config.yaml
num_hidden_layers: 8
vocab_size: 40984
parallel_block: false
init_std_o: 0.00614
beta1: 0.9
dataset: "wikipedia_en"
Each number is 128 + 24 x the weight over its row's rms, rounded and kept within 0 to 255. Layers, rows and columns count from 0. Numbers have three digits each. The size before them is the row's rms in percent of the matrix's.

# layer 5 MLP down, 640x2560, rms 0.022, rows 0-333, columns 1600-1639
097:152096081121116155148140133087162138142145139154121134125120167156101143144142137167138093151121124121123144104137159133
099:153114108109162097127129121140124106117118144149095124103113135119120116079112150159155155153111086111158119134139132174
100:182096174140120129142167094151152130131151162074134126135128148122117113130118136136151148147127165106102119127119130125
096:113092107122120185156121152149106107148153106132141145113157105121105162147108170127130148138079112109149155109140139132
101:145116115121089138127130098142111146123110114122113086140137154096153113107114141125120114123154093148140082133112142142
100:134161132137146113140168141154176081123193072175146141089105136131108148148156122133145145130161117112111112167123099120
103:155128149169131105103131123135135099140105143122135135115140113147105140111143112129137122108162092150095130158169172113
100:132153156109130112144146155120155151127132109136132147124116128151132180153121137122129140089159137113132165112104160140
098:092139117107091126136125123110126115156132150126117118191131152114128107125098114104145090076118123109123128130127133112
097:110153146141127097109163107116130189088158063118122131125173133131140134170141165130101139108087108140140118128125164140
102:124130129132105118148127133149108133115132074132123137188089110105156125134126139132090132166145143156110125146123140131
101:132153142124146115119146170170109084140132099140142113136104179147080093124121117129142153148092097134167129082120135148
099:174080116065117119137108108120107157145131170155117123096161144130151144138150114137122090131166113155135117110152105088
103:106127099111103154098114133188190131151163164135131130146158129121124121100155120111131168170118151125134173076145144127
100:131126122102104156177122109160133140128129127182151153175131090140119147131089090135138127107062099091152154155129145092
102:124133108099144124128121089151145097106138132109122132095117133171135124136122139115150114087089136130146147137145095167
102:118157172186147142131117149096125167136115139154181122176127151116146090109104096097144150130155129145118130136103160167
101:121120096126132099140123111149143149136160100129135122176069102200138133086136086108109162099104128118130123138073101112
097:101128100165112126126103081150130104131090108126126174142140075123174106146173110140114122146136155167119077131156115166
100:111143120103078134144113149142141148133084135153124164096132129121154136104144169127106091138134116127146115092125151119
101:122169124153109134115161099130162142132129086135168142115109135099145083166128140077142079125110084128107133148150137088
096:129166143154097149148120126076094105084134089127101120088079135133136123159084139147115150100144095137121118136123110129
101:145121154096106100134172123129166098103166130125131159075139104153150131159165118130117156143114123162120132111153134122
097:120088156083140124141136148126161139173115111156148092165152132114114106119152156099136161109140103151145087146137124147
099:105129139163160141142124120155131112118132154110146130083170119131143181136077145099119139150117098086145140149121091121
100:149145112144126128135117141165163070145163090123120132120103177122128140128118094166133143137116122119154105123167136153
098:122116157095146131165118122126066130130102121110129129111156137137112121071142139079140145102124115092110104145122150143
099:139120118126109133122143107159138163138145150164163116148133070150137087146132126167086136095158080109115160139165132168
098:131124135127108096142104099077110141149092129094173069139188128130067126130086090163119143155140105130133126153128144117
101:111178126115124136110111112115154080104113125136099122111152119114151113097166132080171117133150051109092106162154147154
095:132156106090129147150165107175107126172096110147146083115148123120123104107143157087166166112133092123167107097120138124
100:134098085126123122113153163138137106114157110179121112166150190128110142159148149097115157174152094127124116095132138161
100:160142107142165144134112120144141124152128136134065115147125104145106139151115165091111161163146133140101167150123114109
098:077142131096143130135128154114132123156121126097141106134105133099124120068112124123126110116154133145111149129175137133
098:091092109088111090170117126102131130155151164188116098125064116124158163126113131121111141154156162097154167169125095155
098:096117150152140124115127099132146090105142116149141132120111150127110143077141152169163129125127139130116160131157150101
102:171107141125122119116131116155117080177175062152097181154084079122143123166115153148139125110090135109094156153149159130
100:130104171139140132115117103121107102105143127159115143121077114111114149132115145133123127112153131093143138104124110184
100:142122099160140125128123095137131115128150148153147135160129077131119132110110113177122143145124109149162104091112067118
101:165124109129173077110111157089143144138139135116164155111121113152119134128132134105132105157115128138151111164098129171
100:132152108104105166109134115084133132125158090146127139127099137153158122165093118177133098093117109082158113143128156153
100:129146098129170143101137146130152105119112110117147144113121159158149101136113122168177159135097081093149123145138119140
102:097132087072110132177137136161060109109162112149142094097129089161158135098159137142121108107156131109125138136107151135
098:120128168120105126145136134154170123130174099170134134134102162085133094117145105163106144146101129161115130142148146115
102:118120132150146164091138136117083153110132111141151125146152121136145115083114143100136112127075101111103132137126139186
097:121158088163137132157147115141104084122138105156143173127130112110110105066108120144149126138162086068107121098102155102
100:166171120126109141115140132132134134111129160168078119129164142099135136148123148113160138078127100172155121120161148183
098:071094167113100124148097114110175138178074136125133082131155137168122161161121085140102166126136136122103127085183128143
099:122151149156140092138151107131121133139104120159139130125179109156120145127118115129126118120123118131105128165123189101
099:139150142165131125134113159129146111132084169097123180110108135117118140086144157120151153132130158105138056100144163129
102:114084136111126125094135130134125146137115110127113127123142136121138096141123121130171163127164123143080108129160140144
097:150121122117120089107139141145136099122113132130124133122101124115133165093150148118107115146123182078152159152140159124
099:132078158156125134140089088121157137096126130162130166163168122120150141128094145122149088123154135143122117122137161068
099:155119168121103156116140126140122094119110097125135118140128156126124115124142129167143135108122094123136154141136142131
100:130131130101126090110128147188136091109136111112122135156146146174118129098114123105152115125104151122149143111080095157
105:126106122132128188150086097093107104123099126086145158143111149167133124124157136152120076099126112115122118133104113085
100:110096187101094086128117131121144121113141111100127144082108076157133125173156124146105138145119133124122157122100102110
099:118110105128127093116125144147102119123090092099144103144094111151079124135112122086133131151140168143111152126127149160
097:094117111138113148142123133132093150174154161134116140108123123134120163165131124133175087119113137119165081140106155128
102:141139112148103145108149129118121098106160122153124150132118128146125139161148144182148106144150121158157133143145160151
098:130099091114139100155105132142146143114126126139115096098130114133096109149150128111148149111118145125124126115137110142
100:153123140153138157084120137144094107126165104086125075138129128141115118126147104113122125173133129128094151108094154127
098:107115135142154110143117131103162154087169113123207114092089137137131110154117149123126135147134109135144137089135115177
099:107106155159113105107114175120139131120124098119136137112081116115102098137134122141121104180123170165131109112120129121
099:138154136160143142130147094104102120138109117117111156102119090150146131124153120118132156102114150116149122141115126167
098:090158119106135112128168148175113169111146096146139150118116138143122148130095126127100119133142135152148117143086114110
096:090096104141132122121141136135143165141126116133121100126112114117133157116127151100091099180126107138115128121098127147
100:101114112138134133124120124094163133132085136143093127116064188142176081144124114111109126100115137133155103106144111089
099:136154073105093148081143118141107118109120144120143141170110178121128140088171129175111103119137147118094114132126150164
098:133134106156154168134095159144174156136141119119113127111133134085129110165160166127119113130118164111116179103145136093
099:145111078134157129172132119077139144168083130143105165138152051129139059102118156079127097117179145160142134075141112129
100:132141114139153121131112116137121138154151144153156118118153109116119109155111115092153140131089118122145142093103113103
098:142138156099137119120117139142123164116103136105126141094117109132161128145136135143141143139159125159101134131132109120
100:113120149126151181063126089122152126194101115089140082141145166106139137144117109103101114131137119149113141126096159138
122:118186127118163117110134144098147130118154120098152121122110147139143102075127127080147107138156156140100115109082143134
101:087132159137131177099117161196131099081151142137123142128148093113126103102130114108139109124104080156128148114152145130
096:119099155115148148153171158127146146164180156145160181114109141126137114111115102126148147166112116107120120113135135104
097:117144128133135148126121098181100151150134158082127119163166165125140151161122085120159106113075133112141115114119116119
100:104088107124128173170125123136097132167153114131104087137145119129174114155082113119126120131113105146124072096099116111
103:136130120134149137141126149135099153141132147101159163157112116110113128121115123085116127166132085089126108136153164152
098:122136161115121189156134142110162189138162137159109104108087118139147111161154148117089123088105148129120135115139139103
100:119156125144139093140122125108136096108179099097164147151114144126158191166151139132098122165150156151123144149134125128
094:117154139149171118141100132127120061114150140146130130165118185099134085175153165163123137115123144151093123151122133121
106:114150131073130103104132139132136110154110164124089121109138115140140112075137150104072101159125157114137147134137166150
096:131107135130107147127142141102111132127140080118082161139135128146152111116127141132121127118108194130115081125123089134
097:134147132090141169090137079126143085131080121117072106107103144124149123170114148111134107120103104091124137089119107103
107:103140086096103088144132142182142108126087120140093158151126153146123150118129143149141104142134124109113124165182109135
102:111123108094114124074113106121118113155131113165134138121120117110138147061167133095114102128098146148123089134143082115
101:164118118129123135177143120158099137111181146108125160130126149106157123100104124148164056116208105148147157129137167133
100:177102089145118129099095097110139097111111130119156137152186144118125101120124082136127058126113104135155151122138113101
099:111127126119137089134147112125177134097125109137114143150124181148095154138172152149112133141149102148124118149182155152
101:106119123139163111125131113116101143145122110085120114133143161193144123124132103164146094137098144151123151109121112144
096:115111123140100154110136121140115159161131132158147127162129121102099139101173120136131146154112107152150105139103079120
100:138107138122079140111103156147111116099070115119083100121147144119151136142153120205137144146130110115147140107118138143
097:161138128130162129118122134130104122125119117090099172138159104159116155142140100106095126138149130139117084176108161113
100:146149125109156117121122134148104142108156034169123098119091128116103174154149118178091119099130129131130108132127146177
100:137140122137143163135117120098110109137112117139134090158117121159101098150093144137153099103159132141145106140135155092
102:090118166196145150103073178132085143139123117147119110117161139119097074139090114108131074130140115163154094122122154168
101:103156127146141122148152126159138106117126120147135106137137163101121115162129114091154119105163105114133151121105145122
104:113122135105143138060125122149130135131172119137092115139166144140113134142115144143113147151105166141106122128127133133
097:106133120133151069116110152062124103110155102151156123122122111107135114171110142070104136119140182145114159107121122158
102:130139106107131129122145110176113135149153170104142150127094140127123097126104101129128180121156128123127097106078124171
100:122115114133140157133119130072161091119101100111102151123122121154142138147088120144129165122113145111127133125135142137
100:119110109104110139110094133109116135121133126085121117092126090117149129126150166096152161096116132146157130137151143119
101:171141088122119098142118145129125126102144082136111132152113135121135142181136150095102150118140154114086128131146149141
098:106124131127119145157141145098101094140122120132140136103139164102124096136148105117124110110110131130110140150147152116
098:111124121137082145124169117127138143150142133136109159114124112117142128126107149120109111061121116172130120128156143099
098:149137145121118099122112122099122148142117171144155140101141109128179134113125121089129107181105100202143135138143128161
101:151120128139157116067126151081098118137093116127136135146089095119140143069144135112130094125144110150146167093142168131
101:134139132169108088094123127149121141146175156126129124116128134100128143178123111118149116144140145109140145064108143130
098:150165142140120131140138135126127094149163147116136096091168135134153113112123120086163089130129137151130121127129132135
100:096146109125149122101137137122133159081114135168151140133153100109087099070137100138124159119174106133133117096112096087
095:100070127121115143145124105132138152149160151100124117127105124140145111098169138122158115142096101108084149054149159131
100:137127128123142167150108123142120143158111148147125117145112129149148156129162110100081098121130125107103137143131101102
098:155182098126084127158124151116146091086117136137108085093147109131130095157135142117132119142159119153164132090102101122
097:136152132121143113094092125161126116140121129137141159108106151141095100171151092140152082139079148163100157123151147149
103:137137140087125139081128135099122138129121133133138112163104111134094114130110124140137165144124093123111091135171161142
100:097130114158171118124120147158078141128153146156122150142133133115158147084155128122130181135111119115141104139159087161
100:125098140101125151146179118123130128156091133123133152147143126148145114116096165141063147103100103174140109125141131114
100:108112117148120077122091095119140130094114132086099151120126097149129139159130126180160110103115113120125142118114089177
100:096119131126131152125125071136095095103128190103153165101147126143162135149105123147152135097132090130141100113118145080
098:132106149105135143137100123166112137108136165159140118104157157141148128156138124123124145093105079171119161113144143110
099:149167131129107069127136125138132067102105104163157139081091086119138096160088144129139133171132153123115093136143127129
097:118152116165119164112143110128124121131109101108143129092120129130186131157157125138121127087111159131107145134121143186
099:110117151121126065112153159067116109122126152079137168142117097145104159118149150111121092123142106161145128109150111135
101:143127126123116114132119126130168151133097140141166108118088129125161139091142123157144135137128104165122090121142162131
143:109151119112162139173164108171121084113111137138119110125125129107086096157121139132124112117136113131129158156124143166
101:123147131108116156164121164177138177106137079147115105159125138143144127134136143105167115108161110137186135106128132153
099:137103147130097090104114136107099125167064138126151132127115149160138146087114122125116122128159109146134146112160146137
100:121138142139129163169137105122151148120160119143151134115102076136112143114120129186132161123108129151142143176093105077
099:117082114149099100146100119112132100150152134131128152099137124120133149162128122147150104169119151145109143182130135131
101:154156099120101133104122114109139129143153139104112130140179110097106087144112137065115120109151144133145142127108119165
099:110083124144134123145130121172140126121177132124120117139129136134122120153163142151136078163169157162139175110148123114
102:100144149143161144081150094122132046171116142111094143094130113130147156127122140139095106161143097103144150155134143085
101:148093095112144148121137159107099162154129109138106129138166111076080184153156123134132140096107144127132136128109152113
097:128137104137141125167168152151086157166168089150132106169137184137133141118134136148110121139125068163121111156126109116
103:083114098116150113144106113150122103117102153150159089154151114106150128092094141128145109115159134089125099122117134150
099:150118142140128132128118159147125110167138135143209111144085152112150073147172129141124113118097145128078104120119130130
102:141125183144144126082126128117152080131141101092110135113171137128131129134098154137140143122158105161125103128130091131
101:081157120081113133176139130154153099125120101101108134156145106145135162100130119102099161130099158162088137161112110167
099:162085102123149110095143137183061112123102168099106164120124158148090139134141131172157139074130113138126131137132128119
099:138134149137157176134097099099138121120147102136108129107156142094116173085142137123176140119131133180112157134104140095
100:117151137173086122104159122145132093145171157137115146135159075145141128160141138143123155148124093161155131129159102079
100:127144102118119121117080107114161124131117142106084140124124116086132166118095103103141168114166173147136134117132136113
097:149143147084109084143144126125136152091122113161145111119158118117149126130153138168131145146146141110123099097128136098
102:126109147105113134134148152210101150127165114085131134153146079106128140154167099079137109120106147104092140114134172130
120:134109122181135107154099137114117135133123106097101143159113105123158169181078076133145135119137108127149122161091136064
099:103099113121124139186116159091131141116139088066144091138161099140148112130142065132153119129079130115155136134118096141
099:097154154165126147077101115072105134143146123128166146134148122130150139132153083141152114129082123134141112162115164141
097:099097108128155097163120136101182117147116153105171127140122162137099169140101141062134144162093107139132125131115155159
097:174129147138108145101095172125146132135143134113126112136077162122169089135138116111130127130088140127141123096092100098
102:159106131104112096135109104141093135121101138126042107145130146159094121142133135182127150132112140134111128119129099124
100:149132148120138139138150128149120082133114125131120152125139129112105155102143149152120122139158104108142140111101099120
100:133148139123133122156138144104120101123118141113119143093101129136117083146081148129129146097141153100096151112115143126
101:129106105113126141122127165211142120122116105156111119104191127138108151145105108074109086145143127129092130146131111153
098:142118152142106105104105115175132137157103072114154172092142102153102121149143145161101139130144121130132165135114136124
099:092149119150133111141110118179167156132109140133120149120167146143101108115144124173100093114162146121099135112113161105
101:098166129128095128111135147154115134145111139127141148140107163126128138142114174106099088146120118174121165162171116127
101:128079114143112159106131208120155152144104107127127164199150159064144141123119125125126145140118158102042142112124120129
104:105157111104132140090149134200101147097170135125080136156114083154128126086129139168126107131132140094141125112135152138
102:106099122101123117111143149167127100108148140117165144121129139129110145135118097108110125101141174145167131114118108087
096:091151160138138105135117152119090124163094119125133092074155171120122081190111132113139140114091129103124142132160147139
100:151088137073116109099108138143134123172114183123138183154102133141173171125137130101140119130151146107133071121132123138
097:135119135152146125180147164183107134124114118152118102117148146123088148120114153103136137113118088092133128135128131086
100:167156201152110146128086182147148127140133148140120137121097150173137143152118124092144141136118121138123123116104140093
098:157090084148134141106148111098149138128119133103134198132137138112110156145147153146160148149105131142166103102139165125
103:094128107132121076115152143147112090165151113112117098074146160173134086091122135101144202123089132112121150151140141096
097:116175125110114113147128134154139194073085147148116140175152130173135138155099129098128123097141134090113127111130132128
101:148113117102139154095111106167119131156116135118161112123120094145120115152122089190109090179133122128158147150100161082
101:111123140162131130101142147144139105079082111130120115119135143157113132120147109112125138122132141110121107087108131145
101:135088107117147145141117166150102148142096139116135163135114106130127144166148129129113091125111110156112103113077137155
099:159156089138135135100141100105156130097116157117158127128117112114134107135122144086109087143146102081148139099127096152
096:112173145108174104141162096069174134142136155113122078127158186122125140161099130108109108116180150148155094139159099142
099:117085157130168095150160151149091101095134065115151131115195092115130151159121134140131161124101118147104135103158123136
103:160084160136151085142124141111125102134119141119128178075093112173143121134118145143136124096116116162121119128140154136
102:111156074114113090129144151119183141160132173107128139149120077102153104105112142083165152145120154147149100113133097136
104:149114128122134091146120088127111118129149131152124108113153151136130085087091134085116157167084119139099160141093150159
099:082149097136087141167148124137182142130128133117091143154126125080155105107154142157108161110109180131107089111125118164
097:115128147137122138089139110096164152161137120170174138111175128141129128116142109111141122127079151132147137134109107134
102:097139142107126150145143109088137134138098096140126113097145141115131081170106105093139127146136154078131120121125106109
102:135148167118081101149149147111107119136106137140153089110101114096115120115138100142146128115161114112111131162095129157
102:128131113145115145100081109135147156151148081139125127093147152103111102077123138145102126189114100169135126150153127148
100:115118171151154113137079083175120097081114159119131112113128089113100131173128122138138114123141131169139116105117128079
095:123118027160135122141181129164149113130149145154113148138146111108091136133134124166098141145108119140129088130139148079
099:145127118141151090107132144085139125140113151110137120136152186110118133204139115129163102131096136079151133123160131103
101:146116105132127138114112149125106121147122173176097142117175152093117159120146144081145096135135118100140133060118122118
105:124137148141128113086145153102131148111139126147124113148125137132146136093153126162143142127174132111136137074139145128
099:136091106117141149189127101175100132129097110147145168144095113122098106111133113151091133098139161102102117082152158104
102:119097175171109124066140153168144125131142121115128075123173151127144145075141102109137116132135140095126122154133114139
104:148138117115129162151126119109097063136172135152123135112126139126181118141096118137144154141142135120195079068133149098
101:127129164150123130124140173070141134169115130075138088135161140097126138072092131141111124171118148133123118122074120132
096:128150113083100170124095145132108167111146125116144140141117123126102172117151140127129084092129170149122099167136147082
101:091138090094127141103104151114087158115144141118177101095090127097108120125115111083099158191115135079106136107121149134
100:106139138130171155115104098168120165126145154129126123098076126110170134102107140100145146137144097170149115113127094125
098:111122099109123081111112145114105124095126112126141186091116093130164144088119174095161131105085103112131132127123116123
103:122151126104139118130105148147159119147164143139134124137102115102128107132115130101108107143096149143148137077182096146
097:089109085127098144108130125095153103131135122122090146088131127138165074128165147132105144100112103139143175103170065091
098:127085140139118103129129134114132065121121141105116128181135130143131136161127108124138137159120105129141121100193146142
106:166159152148162154091157105080113131121121194106134159166127173080089128089148094151121183169107074127122111140139142139
099:117113108078135137120109139122133146150123155140192127105189109140135137115125153141141056142127153162105158131114093117
101:109120115151119162134124149092108143102078109144132132112168121149157117139117141071094069134135197141109111162137101129
100:123184101079113159128116148092108128139132128120155173104166174096087132140092115102134157112136153167141117143153159109
103:156096115145168103158150124094135133113088139154125155119133153148141123066134118151137151165122139148106120145128112106
100:114081110160136129141178105157130151135146128165126159115096120123176121121130176169141139135150135103110137149136127124
099:130117129145133116095112102066159108145130143180114108137142105106128115135112127095151106148107133171120096156124130084
099:140134121150137151149164163114113117141164099164096123140138111128125135171084116102136134127136098117101070118139138140
097:153177175110093074125143148121110137084123078112128091146078133127092125119102118098103136149126141123107101160112114140
098:143110126128136132142115112134100128127150164143102162131146107155102129154150170129151137127113133139125119104145155070
103:155144137117136160126121157148080157155142086120144138110118113134093141119133108132144137178090159128133153155147147119
098:096128140097168160120138063142156119143165113103107128128109116100115154128111115134110111070169146151141140089102132118
103:130066138158153125168138091169137141087155108154124083116137092109112091113120099111088153167149128177125119155103156123
102:128145146099142117092138112198115139088148142114104104088155087099113100134124146167128140136116191130087088172156157121
102:087144125129133145096106164151074155107119106124152129095177112158119121129110092131110164133138129122152143141133161142
101:158128148092106116134151078142105141121156148141131116094151090138142144123131149152104149085156117083136144125092115105
096:142134086118140094131102129091132128137152107192124088158097147126125095153136139110149161109144161081113156082119124085
103:124110127147119111164116156097077153079096135116124133100117128151114150123144108144097129136084110130114119149187141116
101:096138150138121122126127118113120139141133170132132133171144109108088166112151114160109144149137127143129136149169108111
099:142092110140128127107115127150131083148186159101075100103139108137103156154146145108106134123144114110134141090120133122
101:123152159095064138128142126146089118114172105154099105127155125165159127078151132070118123148159142124154161145115110177
099:126139127146103199144142119127156140095110102141073155139142132135112159138086161155131111164144121070112120136151120127
099:136140124155154151136147178100026134155137100084136153127113126139173122134109118168151135116140181115097161138132110126
099:101146114136149100157089151144163124101087108131128140108141119157136149137174146115133120136184113141120168153142141152
097:112118094197157136122107131129059126112130148146096141105105124174121123100155115169127118127145140112119140138174136170
101:129119077123153113145139110181168156116095104107132124131118152137105098133153149138153134166160097131128099097125152137
100:131139169119111115126133143139090122118200132151120130086097110129110112161129131146136097105143117132160130154190124118
104:135128128185078137138137139130129152133094149123154092141123107132112116129128107079163179127132161165129198106170173101
103:180141164164119111083116117075155123135127119100154135126098106156188153149154118125134124132126127168117135126070145141
102:159186098116121122189078141080078126159126127151174096151177108099112131089138088123121126105168106140139112139115138109
102:143128120156110105107108090075151152124067132100145111129149082150160135129104118156128069090130107108153159135129090118
097:133133142130172167141115158137138129140138078107124127107140142112079112151122137056136103083136151109137094093067155099
097:124128194122123098096118133125128131128126155146137127103158132098117124143128070142099108097141136075126075130090124137
102:121108123172128113148117142139125156133103163162148111182138101131171146145122149101088144117118142161098127105135126154
104:154109108150147151132141157152165173133128154151151131123149121091113151149152133133116098112115097155143118151098136133
102:143127138130119153090108136115114154181136114144078121147113105161153110128186120142123102121135120103115134111139123135
103:120163144127152128123141134160107191138156150107139136164110145133086095108110093116142116152135141149087128105136107130
103:108092157105129122097179148072094113120113139129102112092102130162117155126188167150139105078161101165107116112117122119
101:130125137117123090134118079126131197134115130105119125072116166116180160109076150095133137096164084121133125128134119159
101:101152140140101107100136123150132117105143118128106105141170144087117154136163105185088144142119143133124132089084115100
100:116154116135133131171093116114150171130119176145068105101168141123074115113124119121170150123158105140114123127128169106
102:119116125162120149166139108158151170131131130121095144113123107143158148168125130123130106119153142126132081110143123119
104:178135088133139127106110137135134102132100146153134127144150177129149135127135136137171150153089086092164097082138159131
100:115161153172160128095103129028087124111119129120108113120114162112135138057051147168135146109137122134152112148136132168
098:100101129111142160150117099165126122127166143134118090133112148112127126151112128097153129170145135117141105147089149147
100:157126098116149139138142093147097092102170119104157108118149111137144126134139104147144107118138124140125106116098159125
098:140089136129129109121130146155069101128127146116133103129113117200060114077119163107125142121145127124130117122162126050
099:129140120116113104141156109137147102170076114146100102122134150161138131130114162168103140116130112106134130151127154109
102:095136083122180164100139154078146140120143165135161140144134122141107123118103145112103176170118129123142108108137107148
101:121135135173078149131115128096074101130131106113127085143129134131129116114168128125137092148147106127145130098136100134
101:117105132132142135155123136107162104134067115137115152130143140156103108102116133150136138130141099110145128119116128093
101:131134125139115127119134121094129099145087138110147114145123096146118110155143099135150162152146109117153157129079136083
099:133167108139144162090113100090141071135128152127098101136127118153149098140150095115139125151121098137126143140090132148
100:110133089125109124185109099117127100092138134094112078118128096184117155077126110120137156158118172050162143172103145110
101:128094122114121135130090161205145185110127175158127140092129118107120109130114101155092084105119151112146121172158144119
102:132071158119147123097169136171118117104117111166150115127134098107153121126132138162106123112146137108131153116119116072
099:069128152136151141165141110124143119176062148144136143147181093122128140114126112193148129146107097128163145143144127071
101:122122114121105087104124109145150106103116079096128155098121129149133156175140148183149140125125144130104134165148128143
102:157116136118174099123128108197092096152170157164165154136095145153151122139124125139166159093141106098140175132136137129
097:118100141135175144126132128181159138125117125119152110146122119094134148142120132094127125166105108157130120151131105168
101:160189155145129163177173123135101095184128160149173155134144132128139134119128136092142147122125118152112142085160166110
101:115097125111150138113133120138172174078181130108112134179202193125097125121140136132123132095126156101129115107146134084
097:134126156117144160145109165141125140154104133089122129147146142110122169126119171141108145159179158113170126087149125174
104:176158158115129089158098130107107159173083157138146099097126132116128113150125113139126121088136172125116169147108159133
099:153168133135127120110158135139099123149125116126150152102093108103136164147142143131143144112137092155107124105137159140
101:110146185125155081142135126142077135135122094156135126161146114116143105140096137101148105094116137106131128107118141093
104:104114119115110143126160134156137146175117132088145145135114088133180127083105129119099135124120102151095152130129090094
102:089115112130127153158140118104104107124122146096087097122110103142120156091118154126105110169097095106114146127116097126
099:157115104138131120096162110179108134122114136133093127120084095108116171109156129102152091125129096143110105117097143106
098:111149166118133137137135133117130136126123118128125118087133146094146146154126128136115111127129103136173097171149164119
098:097110129133131156115110113154135130120093147070157137074118118150128118092132117104070119160143131197104146150128117132
101:147125140100164110139118105118095079123086150149086124103140151100172133143093124112118115150139142115149162119119100216
098:103124129127087131113110112096096154131148098121130082164135100099139161139131121107131127152140118165136154139180135136
098:138164123095138118129107121122098107107150152119088139143162134129131115127158092090121141128092120105107124143139113134
104:136105166133151164173163163098142134105102142144101134114132122117134140125095129081134108081135134116140145125107135104
105:135147126118119097134173144201144162109125131088160164091133106098117134069115121176137145106140079124123096125089083129
099:123157116109164143127108137148141091105093139151093108151135150102193128107164146093143149103144092106135100124151182141
101:146144103141104095190107153152122107152120116111136149145145133126123101161095154137076129122147135150139111120142072089
097:086138145128138111181132147065128157158108161126104136133139091164121186136116134113096142129136086156173146136104164131
102:118133113135088122129121122089102108191103112071136145108110130089114131078167112112118110142108111144138115169137135111
101:141109075108163119149101114168145131128132105146137128160151123106106157128143122152128150149144121117119133132120105138
099:134102120104100120121104081147180125151135155104145124077097126121109158080127115148107136155128103067119143116130115158
101:100114147153143108128112133098094101124133121124130132131132180132091128109123110152109158183154113122095152153122112146
097:149129100119148081095112112137110136129110114190130142184112135094134200092141100107121140155150160098114098130148138136
099:152170142075110109125136169110122134126140125133155139086156116142123120205150166150126134122150130129122086108094191143
100:091150092142127135114135136188134172113160196132121132156171149193160103120115121143115164106096176150136164118109163149
101:110110126158128109104172105163175101135149149118100099139104073127111103158122179100136118161136159176110122144138118163
098:110110143103129097108133111113140155117130130123122128128157148131092138159137127110102118142113141100142138129135145123
094:161165108109127137159098155133139165182122156098150096116145166108143170150173098174132105103114122124148126103131161125
097:138127134127116124132108154102165144112136087123097112135130106110118149142136141085100141106095119082136131142092117141
100:119115108164104142115148145077135164119111158167112155127103133106136135095124182073105132158105111139157171137145124126
103:134125098120130124138120138135146156104134131139157118115157122115088185125153153157114106091126127159140157124118118117
101:167146147112166077143130109082126130116117146122102149107130125112156128108154133140104143114102107117121129164138112144
100:130153114132124169116120124122133116139111088164105170229093124139098102119093138140114150106137085088133146127119118099
099:146150114102135157162130157108102204152075135157153140128140131123158094118122101103146122165143114125183111163127132125
101:116136105149119117120124138071135119130126158123098098128156127129120127124106145145138100115117148129164122141143109110
124:134088125160166134107114139103132088097160113104175106134130121135163124111154111100166123097085145141126110141130134125
102:138099122121122108121120114143131113127150145124092126111109123147118079146151130129131129178127143110132100109113123119
104:168133132138081121140116101104130105155139116093122116117114139125145161147116117153116170095107162148156111116119097083
102:081131101171143138106175118183114111104166130122127127137112151144121146097104124124135109130137144107079161155134095139
105:126098150105120148082099097125130135129119123112136132132135138132134161089156123145157126102143158134118107086093127116
100:157106105119132112113125127126066117098146120122135112137169115148149193144090120154133158141130138137142152117122113096
101:137134101150144087073131084094082132125130114149157147126119124130132145174163150143113091129120122146127107118101130125
103:149126084139129139149115125100166122041105137145136124129108112101101133139141123113176143152148185134115145122112142129
098:111130117128132173087121127090139104105111108114145150162120104150146127122140124103104118140128138168122156128124122109
100:107147096152106186103150122098083127153101083114146115134092139153126127119154141134125117105124105121178149144123119066
099:136107109140098095141149178169091131142135146130154127103056130140132112198136131128123132118094098130158138171115138134
100:112089122111133116136103148172099141193119130177122110134129172141136096172156099172112101123091128149141128193123130144
098:123119118152115092104093124148161108123109130124149129140125118121136127091075153153128132104101115132118141093139131122
099:126128116123117117106114137203118158132098083161140151167154134107158122124157149106110111151110100129113111133152154106
101:102118110082100110131129102137142117154103099128143131133139134135129158158087160131125116158067140168142164086154129073
102:139113092139127152129104147043079133060095160128144154139096138116113099058140124150165122180124085148124162146102110115
098:136148098145123144167129126105163150110142131128153118168100135094141100097135116147099145101113160124142100141104150138
103:122091157137139124161076113101084196151134160110163118109123115161097140121124147133127158143129119149099153096145147124
099:145163153101109153122129158143131142126187143118096090155077082099098175145094119163120047105099145158141120153120130116
096:113163120133165116114139097138129160126105136136137141171111150131142106143094114110163134129108135163119132155145097145
098:129145146150142147153139131207153167142155124160118132133126119138162106160119122131139081131148160147093161097110111173
098:152157115120115125138143134144102107127113160089126147078108169107164100128139110129110177141150130182091104138136145149
101:137129136147110136131094161069186099134162126119141085174150108130153136132154121100170137137081186115166125114116113125
101:150115126145116142124146140103128130152123136150141105134130116107153128152130126130146164104134120098106086147114143111
105:118180126094139140112090138106139106139163080111138117150144157129095144165150143059103141116158146134135144132117143142
099:144134143130076118147150170159147177119139095108146151117114074162156118132154103134129138117121121104142124086108158128
100:150085105086141122133143107143096165119160124177109127112118153131148140094141111125125120126126172106119140127113138118
098:133077156093124107081144096103111088115104163141169150081106146143130157134122122117122135115123102141100069139157128127
099:137115089128135074092221159119162063113135179134092141157106118110184163179148148077144119134128206120110101134108110124
099:151128115150109104096105098149132113135127131103132159088113118160136109167099102146131096140169120138155163081107106168
097:194086132120140077143125107128109114121098143093159158097119179103149135143122149122158114112144123165145125135101110169
100:128131141095131138130153148135137059118108131102136176123124108182134128107129133115140125103095125144086084138145100106
100:159113141110139084146126107150105146067104169089138153158103122139109138151091119087129106118123139122119133094103108123
102:154045088104123116125095115187146101129123142095154127089144108123082141104141143102124169108140089162140078091144120116
103:104129167138108126142189158135136118135110190129089140109092139103150106101156119129132105161153160145157147111155139161
097:098141080120107113138103113115137117129159117140145116078093121131121166161116167103088153119172108127103144126126084080
103:150155103116150104184098129114112105081155103133159148141132130109151147136150101098102099102150091096164115148146108153
102:151184111161122111119120094111121184158090115144144121139166137090145147130162118103113107106143129176144140155104103127
098:118116136131162134138117140125183130120150071142100110165197138129168105124131079159115143136119163128101109176131149154
100:156132151106113138105124143125142141144135135146122121125129126142142169141112165147118117133137116115140138124168134119